config.toml
norm = "rmsnorm"
norm_eps = 1e-05
positions = "rope"
attn_scale = 0.177
init = "normal"
init_std_o = 0.0109
beta1 = 0.9
beta2 = 0.99
decay_shape = "linear"
batch_tokens = 16384
doc_mask = true
train_tokens = 148700000
Each number is 128 + 24 x the weight over its row's rms, rounded and kept within 0 to 255. Layers, rows and columns count from 0. The size above them is the row's rms in percent of the matrix's.

# layer 7 attention output (transposed), 96x96, rms 0.213, rows 54-63, columns 0-95
size [104 110 106 105 105 109 111 105 117 117]
[[152 110 138 107 112 104  94 125 159 124 121 161 128 133 115 164 139 138 145 161 134 158 137 117 136 124 136 111  86 113 120 146  85 167  96 152 136 122 111 114 111 131 106 154 142 163 135 123  93 116 134 121 168 129 103 182 143  87 147  99  73 128 108 111 120 124 131 135 148 112  98 130 145  98 154 128 107 131 166 117 110  90 148 114  86 123 122 141 114 136 118  79 110 207  91 116]
 [112 129 180 104 133 138 122 140 135 152 103 123 135 119 132 136 149 137 148 116 149 128 159 126 144 125 108 132 100 138 118 139 113 115 123 147  75 104 128 116  96 159 166 130 125  80 126 111 127 120 128 163  73 109  93 146  99 122  96 168 121 116 167 134 161 119 155 144 121 103 168 164 135 151 109 161  95 158 126  80 151 157  98 162 120 130  82 120 155 140 128 140 150 190 145 150]
 [ 71 120 127 168 104 164  94 155 106 144 156  52 176 176 128 105 153 125 121 152 110 133 134 121 147 153 132 120  70 140 146 139 115 122 130 132 128 137  84 139 104 116 132  96 120 111 140 116 123 152 141  89 139 142 114  89 148 131 153 148 120 152 135 111 121 116 151 131 165 140 135 135 144 186 168  93 145 135 131 123 116 138 113 137 113  99 160 124 122 101  96 138 160 150 126  98]
 [104 176 151 126 152 106 137 129 147 125 106  91 148  84 142  92 146 132 119 104 135 146 120 111 117 121 169 129 116 132 122 141 114 114 153 142 142 142 117 120 159 118 113 131 110 113 122 174 131 141 141 110 110  73 174 133 140 104 129 105 161 162 150 122  85 121 113 101 139 129 167 112  90 133 144 139 143 123 144 112 201  96 122 147 160 107 158 127 126 163 144 185 166 168 135 105]
 [120  99  85 150 149 118 134 129 120 146 139  46 124  80 142 113 147  82 159 127 125 138 139 111 139  87 171 124 102 134 133 147 133 180 134 112 115 111 170 159 120 117 132 132  81 129  86 149 125  87 106 142 122 129 132 124 127 129 133 141 140 158 155 115 119 105 124 168 104 168 112  88 142 134 122  95 137 131 134 156 143 128 182 169 151 127 137 109 146  95 130 118 145 134 118  93]
 [136 131 124 124 130  99 113 148 120 142 172 108 125 170 138 110 140 104 125  74 161  82 104 186 114  82 121 107 144 133 123 141 103 145 113 135 122 152 130 170 142 107 177 136 126 151 105 120 160 118 123 103 138  95  76 138 163 112 154 144 171  63  97 127  96 126 130 124 142 138 142 164  96 131 110 122 107  91 109 129 128  96 110 122  97 133 153 110 116 138 128 132 101 146 133 100]
 [146 166 112  93 159 120 118 161 118 162  95  80  89 160 143 114 157 126 128 155  59 131 118 144 133 143 144 104 175 139 127 153 122 149 141 157 142 116  56 111 133 142 132 146 111 120 116  98 118 121 139 130 125 151 109 145 144  85 130 112 116 140 136 163 119 137 127 168 112 147 150 139 170 118 166 168 170 112 176 127 151 149 119 137 107 118 125 140 135 138 152 131 159  98 121 133]
 [123 122 143  81 110 135 132 149 104 149 137  76  84 130 157 133 130 143 121 140 132 106 130 117 104 136 125 142  90 133  87 114 122 167 148  66 107 150 123 147  72 144 136 122 168 111 128 123  95 155 139 115  93 140 111 158 132 146 145 116  98 150 105 188 134 136 122 111 146 115  94 121 149 134 122 147 105 139 132 111 136 112 126 203 149 133 154 136  74 116 144 129 119 106 168 125]
 [150 113 139 179 158 123 125 156  80 168 146 179 122 128 146 138  93 168 146 113 114 141 142 149 102 125 154 102 106 149 145 120 151 125 120 146 119 137 185 125  87 136 132 162 143  82 160 171 125 113 141 126 153 157 121 124 155 119 125  98 143 105 131 153  82 167 145 151 151 125 120 122 103 140 179 120 115 141 146 142 119 138 114 133 117 119  90 134 148 168 114  81 140  90 121 140]
 [130 133 133 127 149  89 128 110 145 131 122  31 150 121 143 117 137 163 134 149 103 160 120 121  97 103 118 140 117 123 139 121 127 161 151 117 126 133  83 130 114  96  96 111 124 146 156  83 137 130  72 124 110 160 166 149 142 116 118 148 132  78  68 134 106 128 121 121 127 111 127 136  89 124 106  97 144  98 126  98 141 130 126 126 160 129  70 156 121 143 158 115 119 136 154 108]]
# layer 7 attention value, 96x96, rms 0.206, rows 55-63, columns 0-95
size [113 120 113 109 109 114 116 113 112]
[[139 149 125  95 142 118 135 113  73 131 127 119 117 153 122  94 153 178  97 120 122 142 133 124 160  98 128 143 145 135 131 143 168 118 140  94  99 116 113 138 139 122 125  95 139 116 157 142 109 181 107 116 122 151 108 140  88  77 122  93 144  93 124 100 195 142 101 100 140 155 140 115 134 119 157 173 166 142 128 146 122 185 134 165 128 119 124 125 127 151 133 159 156 100 108 155]
 [ 86  97 117 188 117 148 116 113 163 141 153 134 132 130 128  98  81  93 159 128 121 163  72 123 118 148 115 112 133 126 116 140 178 152 119 120 107 110 150  90 166 136 109 107 163 139 156 145 143 122 151 126 143 117 122 123  89 106 116 118 133 123 145 109 110  96 113  74 139 140  98  72 146  96 137 106  97 138 141 130 108 148 116 112 119 138 107 104  98 107 132  75 112 108 148 148]
 [157 154 140 135 124 104 135 124 115 134 143 168 130  97 104  70  95 147 103 120 141 148 129 130 135 153 126 101 129 118 159 138 158 166 127 151 143 131  62  73  90 133 174 130 119 106 153 117 137 144 140 123 123  69  78 128 151 116 134 131 140 129 136  93 113 117 129 113 130 165 161 144 166 125 129 154 172 111 111 124 132 127 142 128 122 159 108 157 141 119 151 146  85  81 155 107]
 [187 118 134 113 152 180 146 120 123 141 142 145 115 109 133 116  80  87 123 133 127  79 144 131 147 126 109  90 151 126 127 115 150 128 125 113 141 127 153 130 179  79 201 115 111 123 100 118 112 118 145 140 115 127 141 127 149 119 115 112 154 156 103 141 144 151 105 112 128 128 123 108 158 134 108 112 129 124 121 149 109 149  98  81 124 107 103 163 166 106 159 109 115 164 155  69]
 [186 173 100 125 161 114 122  98 182 134 113 158 134 132 125 146  74 137 113 132 156 161 108 147 129 155 126 158 114 157 129 167 132 106 127 107 151 122 152 128 115 125  90 115 147 138  86 130 123 126 168 120 112 114  87 106 129 143 125 151  77 123 138 157 116 127 137  98 114  70 137 128  96 124 138 145 136 120 104 127 174 144 146 130 110 111 129 121 178 131 100 169 106 164 154 136]
 [132 118 162 134 136  77 129 159 107 138 162 154  74 141 149 112 175 133 153 132  81 147 166 145 103 133 129 143 132 127 155  98 126  97 129 135 146 132 114  92 157 135 102  99 168  94 156 124 117 110 115 134 207 127 107 158 116 129  84 140  96 144 131 124 114 118 163 149 127 125 106  86 102 118  98 159 129 122 126 122 156 121 136  82 151 153 157 129 105 127 143 118  96 138 124 131]
 [131 123 115 122 140 143 122 131 101 130  83  93 114 116 138 149 171 141 129 128 179 181 108 111 137 123 138 140 159 137 144 122 159  94 124 133 115 124 107 115 210 140 140  98 127 121 111 130 109 129 137 142 104 105  88 143 151 142 170 136 124 117 100 158 123  92 142 171 131 143  87 195  89 131 101 106 107 128 149 126 124 138 130 146 147 170  90 120 108 115 169 124 137 137 100 136]
 [105 156  92 162 141 164 123 141 104 119 175 141 114 162 143 157 169  92 130  82 129 136 143 158 125 127 121 118 123 144 148 140  70 108 132 154 136 132 129 161 120  94 114  99 100 105 113 138 141 134  95 119 134 135 126 133 162 103 119 119 123 117 141 144  85 143  78 145 134 148 139  84 122 122 143 122 130 114 129  82 123 128 114 111  84 138  99 125 134  43 116 134 154 114  94  99]
 [140 101 107 152 157 113 167 135  94 128 116 169 155  86 134 151 133 158 108 138 129 127 111 126 118 137 136 176 147 132 134 129 104 171 139 103 133 141  91 141 138 170 153 163 108 151 157 112 188 136  85 132 141 127 162 130 139 144  82 145  75 142 122 135 137 114  75 139  96 112 128 111  96  85 123 154 165 146 147 146 132 149 120 168 144 151 139 136 145 120 145 142 104 161 132 146]]
# layer 7 attention query, 96x96, rms 0.237, rows 64-70, columns 0-95
size [157  84  83  92  89  94  87]
[[162 115 141 157 122 111 115 102 122 122 151 183 102 164 135 117 129 123 132 161 137 119 159 128 105 108 197 121 120 110 164 157  97 123 132 146 110 166 121 123 174 173 131 132 127 105 142 140 136  79 118 108 133 119 126 128  97 131 113 109 124 180 116 142 119 124 126 161  92 139 135 108 162 106 122 158  97 132 135 126 104  84 154 150  96 135 125 185 138 100 170 157 156 117 148 137]
 [134 151 155 135 104  82  90 140 107 148 154 123 142 150 120 110 147  63 108 111 141 160 184 149 109 133 141 133 127 146 120 106 141 110 126 115 134  87  97 106  65  60 128 113  82 151 137 144 155 124 112 142 156 189 124 156 175 113 108 117 115 139 136 137 133 125 156 136 149 124 151 137 137 103 117 119 101 156 174 123 129 126 144 155 143 114 124 126 143 102 153 130 135 107 142 132]
 [136 116  98 131 128 150 104  88 144 104 119 136 125 107 131 149 115 138 155 142 117 117 151 147 150  84 159 148 123 119 121 152 135 122 134 119 153 124  96 125 136 123 139  89 138  94 154 123 134 109 118  74 111 204 149 167 147  93 133 135 139 163 143 167 114  93 181 111  97 114  99 117 151 137 100 114 129 181 143 147 139 118 160 152 139 109 134 124 108 131 121 157  89 148 190 117]
 [138 124 105 155  99 143 169 121 136 124 122 130 119 135 139 158 140 192 185 180 119 155 114 155 170 135 135 117 123  87 141 142 124 129 164 160  96 161 153  93 119 152 147 140 144  74 137 105 151 101 127 118 120 135 127 131  94 140 134 123 158 119 131 120 131  99 153  96 134 115 143 141 126 131 119 104 187 152 106 153 110  94 185 114 106 125 114  93 102  95 156 128 123 131 134 150]
 [120 151 109 102  80 138 194 135 106 112 121 112 144 108  98 113 134 144 132 176 127 150 116 147 126 129 113  75 116 108 101 116 149 134 171 136 144 129 144 142 114 120 112 133 157 143 145 118 175  97 159 142 165 129 129 128 147 112  79 159 120 142 129 108 154 155 114  95 116 129 136 112 105 175  90 107 105  98 111 110 100 147 136 122  90 124 123 129 114 135  90 108 177 120  72 148]
 [137 148 139 142 151 153 121  74 162 138  99 125 136 150 154 117 121 158 178 123 158  97 113 149 161 131 147 154 133 129 141 173 113 172 123 100 126 129 137 160 191 118 143 138 102  97  98 149  94 135  95 113 127 137 122 115 112 136 134 123 144 114 117 132 113 106 131 170 136 121 108  95 153 124 142 113 126 105 142 127  82  85 101 152 137 126  88 132 106 135  78 157 115 160 186 129]
 [106 129 144 110 145 114 114 166  72 142 145 111 112 116 122 120 114  98 111  86 160 175 106  99 108 130 113 120 139 154 118 105 129 114 107 137 110 124 106 123 138 122 101 112 119 111 154 120 119 148 151 134 103 113 142  89 173 120 129  91 135 166 137 119 145 129  61 117 136  81 131 159 128 152 138 174 102 136 134 131 131 138  94 134 154 163 160 132 147 116 138 152 130 149  43 154]]
# layer 7 attention key, 96x96, rms 0.19, rows 64-70, columns 0-95
size [ 90  86  74  74  75  82  85]
[[107  97 144 117 125 150 162  78 106 108  94 107 116 126 138 108  77 146 121 138 122 155 119 144 115 154 120 134 130 114 123 103 105 129 138 148  81 133 102 118 128 152 103 128 140 120 109 117 128 155 169  97  80 131  76 112 123 120 118 119 136 165  87 117 154 133 106 124 158 166  80 113 118 123 144 126 161 124 145 128 175 154 130 119  86 173 123  98 149 152  80 145 127 131  91  86]
 [139  77 135 113 125 144 126 126 157 147 177 130 120 120 108 135  65 140 143  96 120 141 159 141 169 127 179 108 129 140 146 118 102 135 171 162 178 139 119 148 174 164 130 138 111 151 114 119 125 122 122 154 112 154 121 140 169 134 135 112 104 121 103 139  95 126 135  96 132 131 109  95 147 142 136 172 119 116 116 160 147 123 100 105 129 153 127  67  91 119 109 146 158 144 123  82]
 [111 132 113 134 113  83 108 107 132 136 100 113 142 145 186 112 156 162 149 107 204 139 149 109 105 158 117 157 135  93 140  91 142 173 138 142  97 121 104 127 106 148 154 108 131 131 136 145 101 140 131 153 136 149 122 106  96 152 140 105 147 106 129 155 138 154 115 100 123  89 109  94  98 134 163 164 125  92 159 136  97 122 165 161 111 136  83 134 133  94 150 117 139 128 138 155]
 [109 128 118  73 101  85 145 116 155 125  99 142 130 169 108  91 151  88  99 140 159 152 137 128 102 137 119 102 127 159  93  97 125 135  81 122 139  90 153 131 106 122 107 138 127 119 123 161 144 127 101 156 114 120 128 101 138 173 141 116 106  87 137 130  97 118 127 108 139  73 108 116 131 141 146 148 118 118 157 142 117 105 156 153  94  97 101 137 157 119 166  83 160 101 155 102]
 [114 118 159 112 103 114 100 101 128 134 149 148 150 133 110 101 174 136 126 140 135 119 132 140 125 109 149  76 143 106 116 111 204 130  87 186  68 130 122 128 131 152 103 112 117 106 138 105 118 142 153 147  97 168 135 162 152 106 115  99 137 135 108 149 131 146  94  80 102 107 103 124 154 143 142 163 146 146 108  97 154 152 128 130 111  98 139 119 122 132 149 161  91 100 120 138]
 [113 104 122 113 126 130 122 117 144 125  93  96 134 112 123 139 132 155 132 118 120 133 158 160 150 110  69 147  77 147 165  87  97 143 151  93 180 107 131 124 123 154 105 158 108 142 125 136 136 122 148 146 122 128 155 144 155 138 111 110 102 129 106 134 156 132 131 139 152 151 140 113 137 137 128 119 140 171 145 209 127 124 139 107 180 104 108  49 140 102 135 124 125 152 148 108]
 [159 171 100 156 125 146 130 140 158 142 167 170 161 121 136 139 191 133 115 123 167  92 104 100 125 124 133 107 168 136 146 171 169 151 117 138 111 140 132 140 146 121  95  69 156 147 139  97 117  98 153 143 130 131 124 180 121 139 138 136 153  93 109 118  97 141 100  86 104 155 129 134 125 118 105 101 151 164 107  84 132 130 121 106 117 140 136 145 140 132 109 146 119 138 154 162]]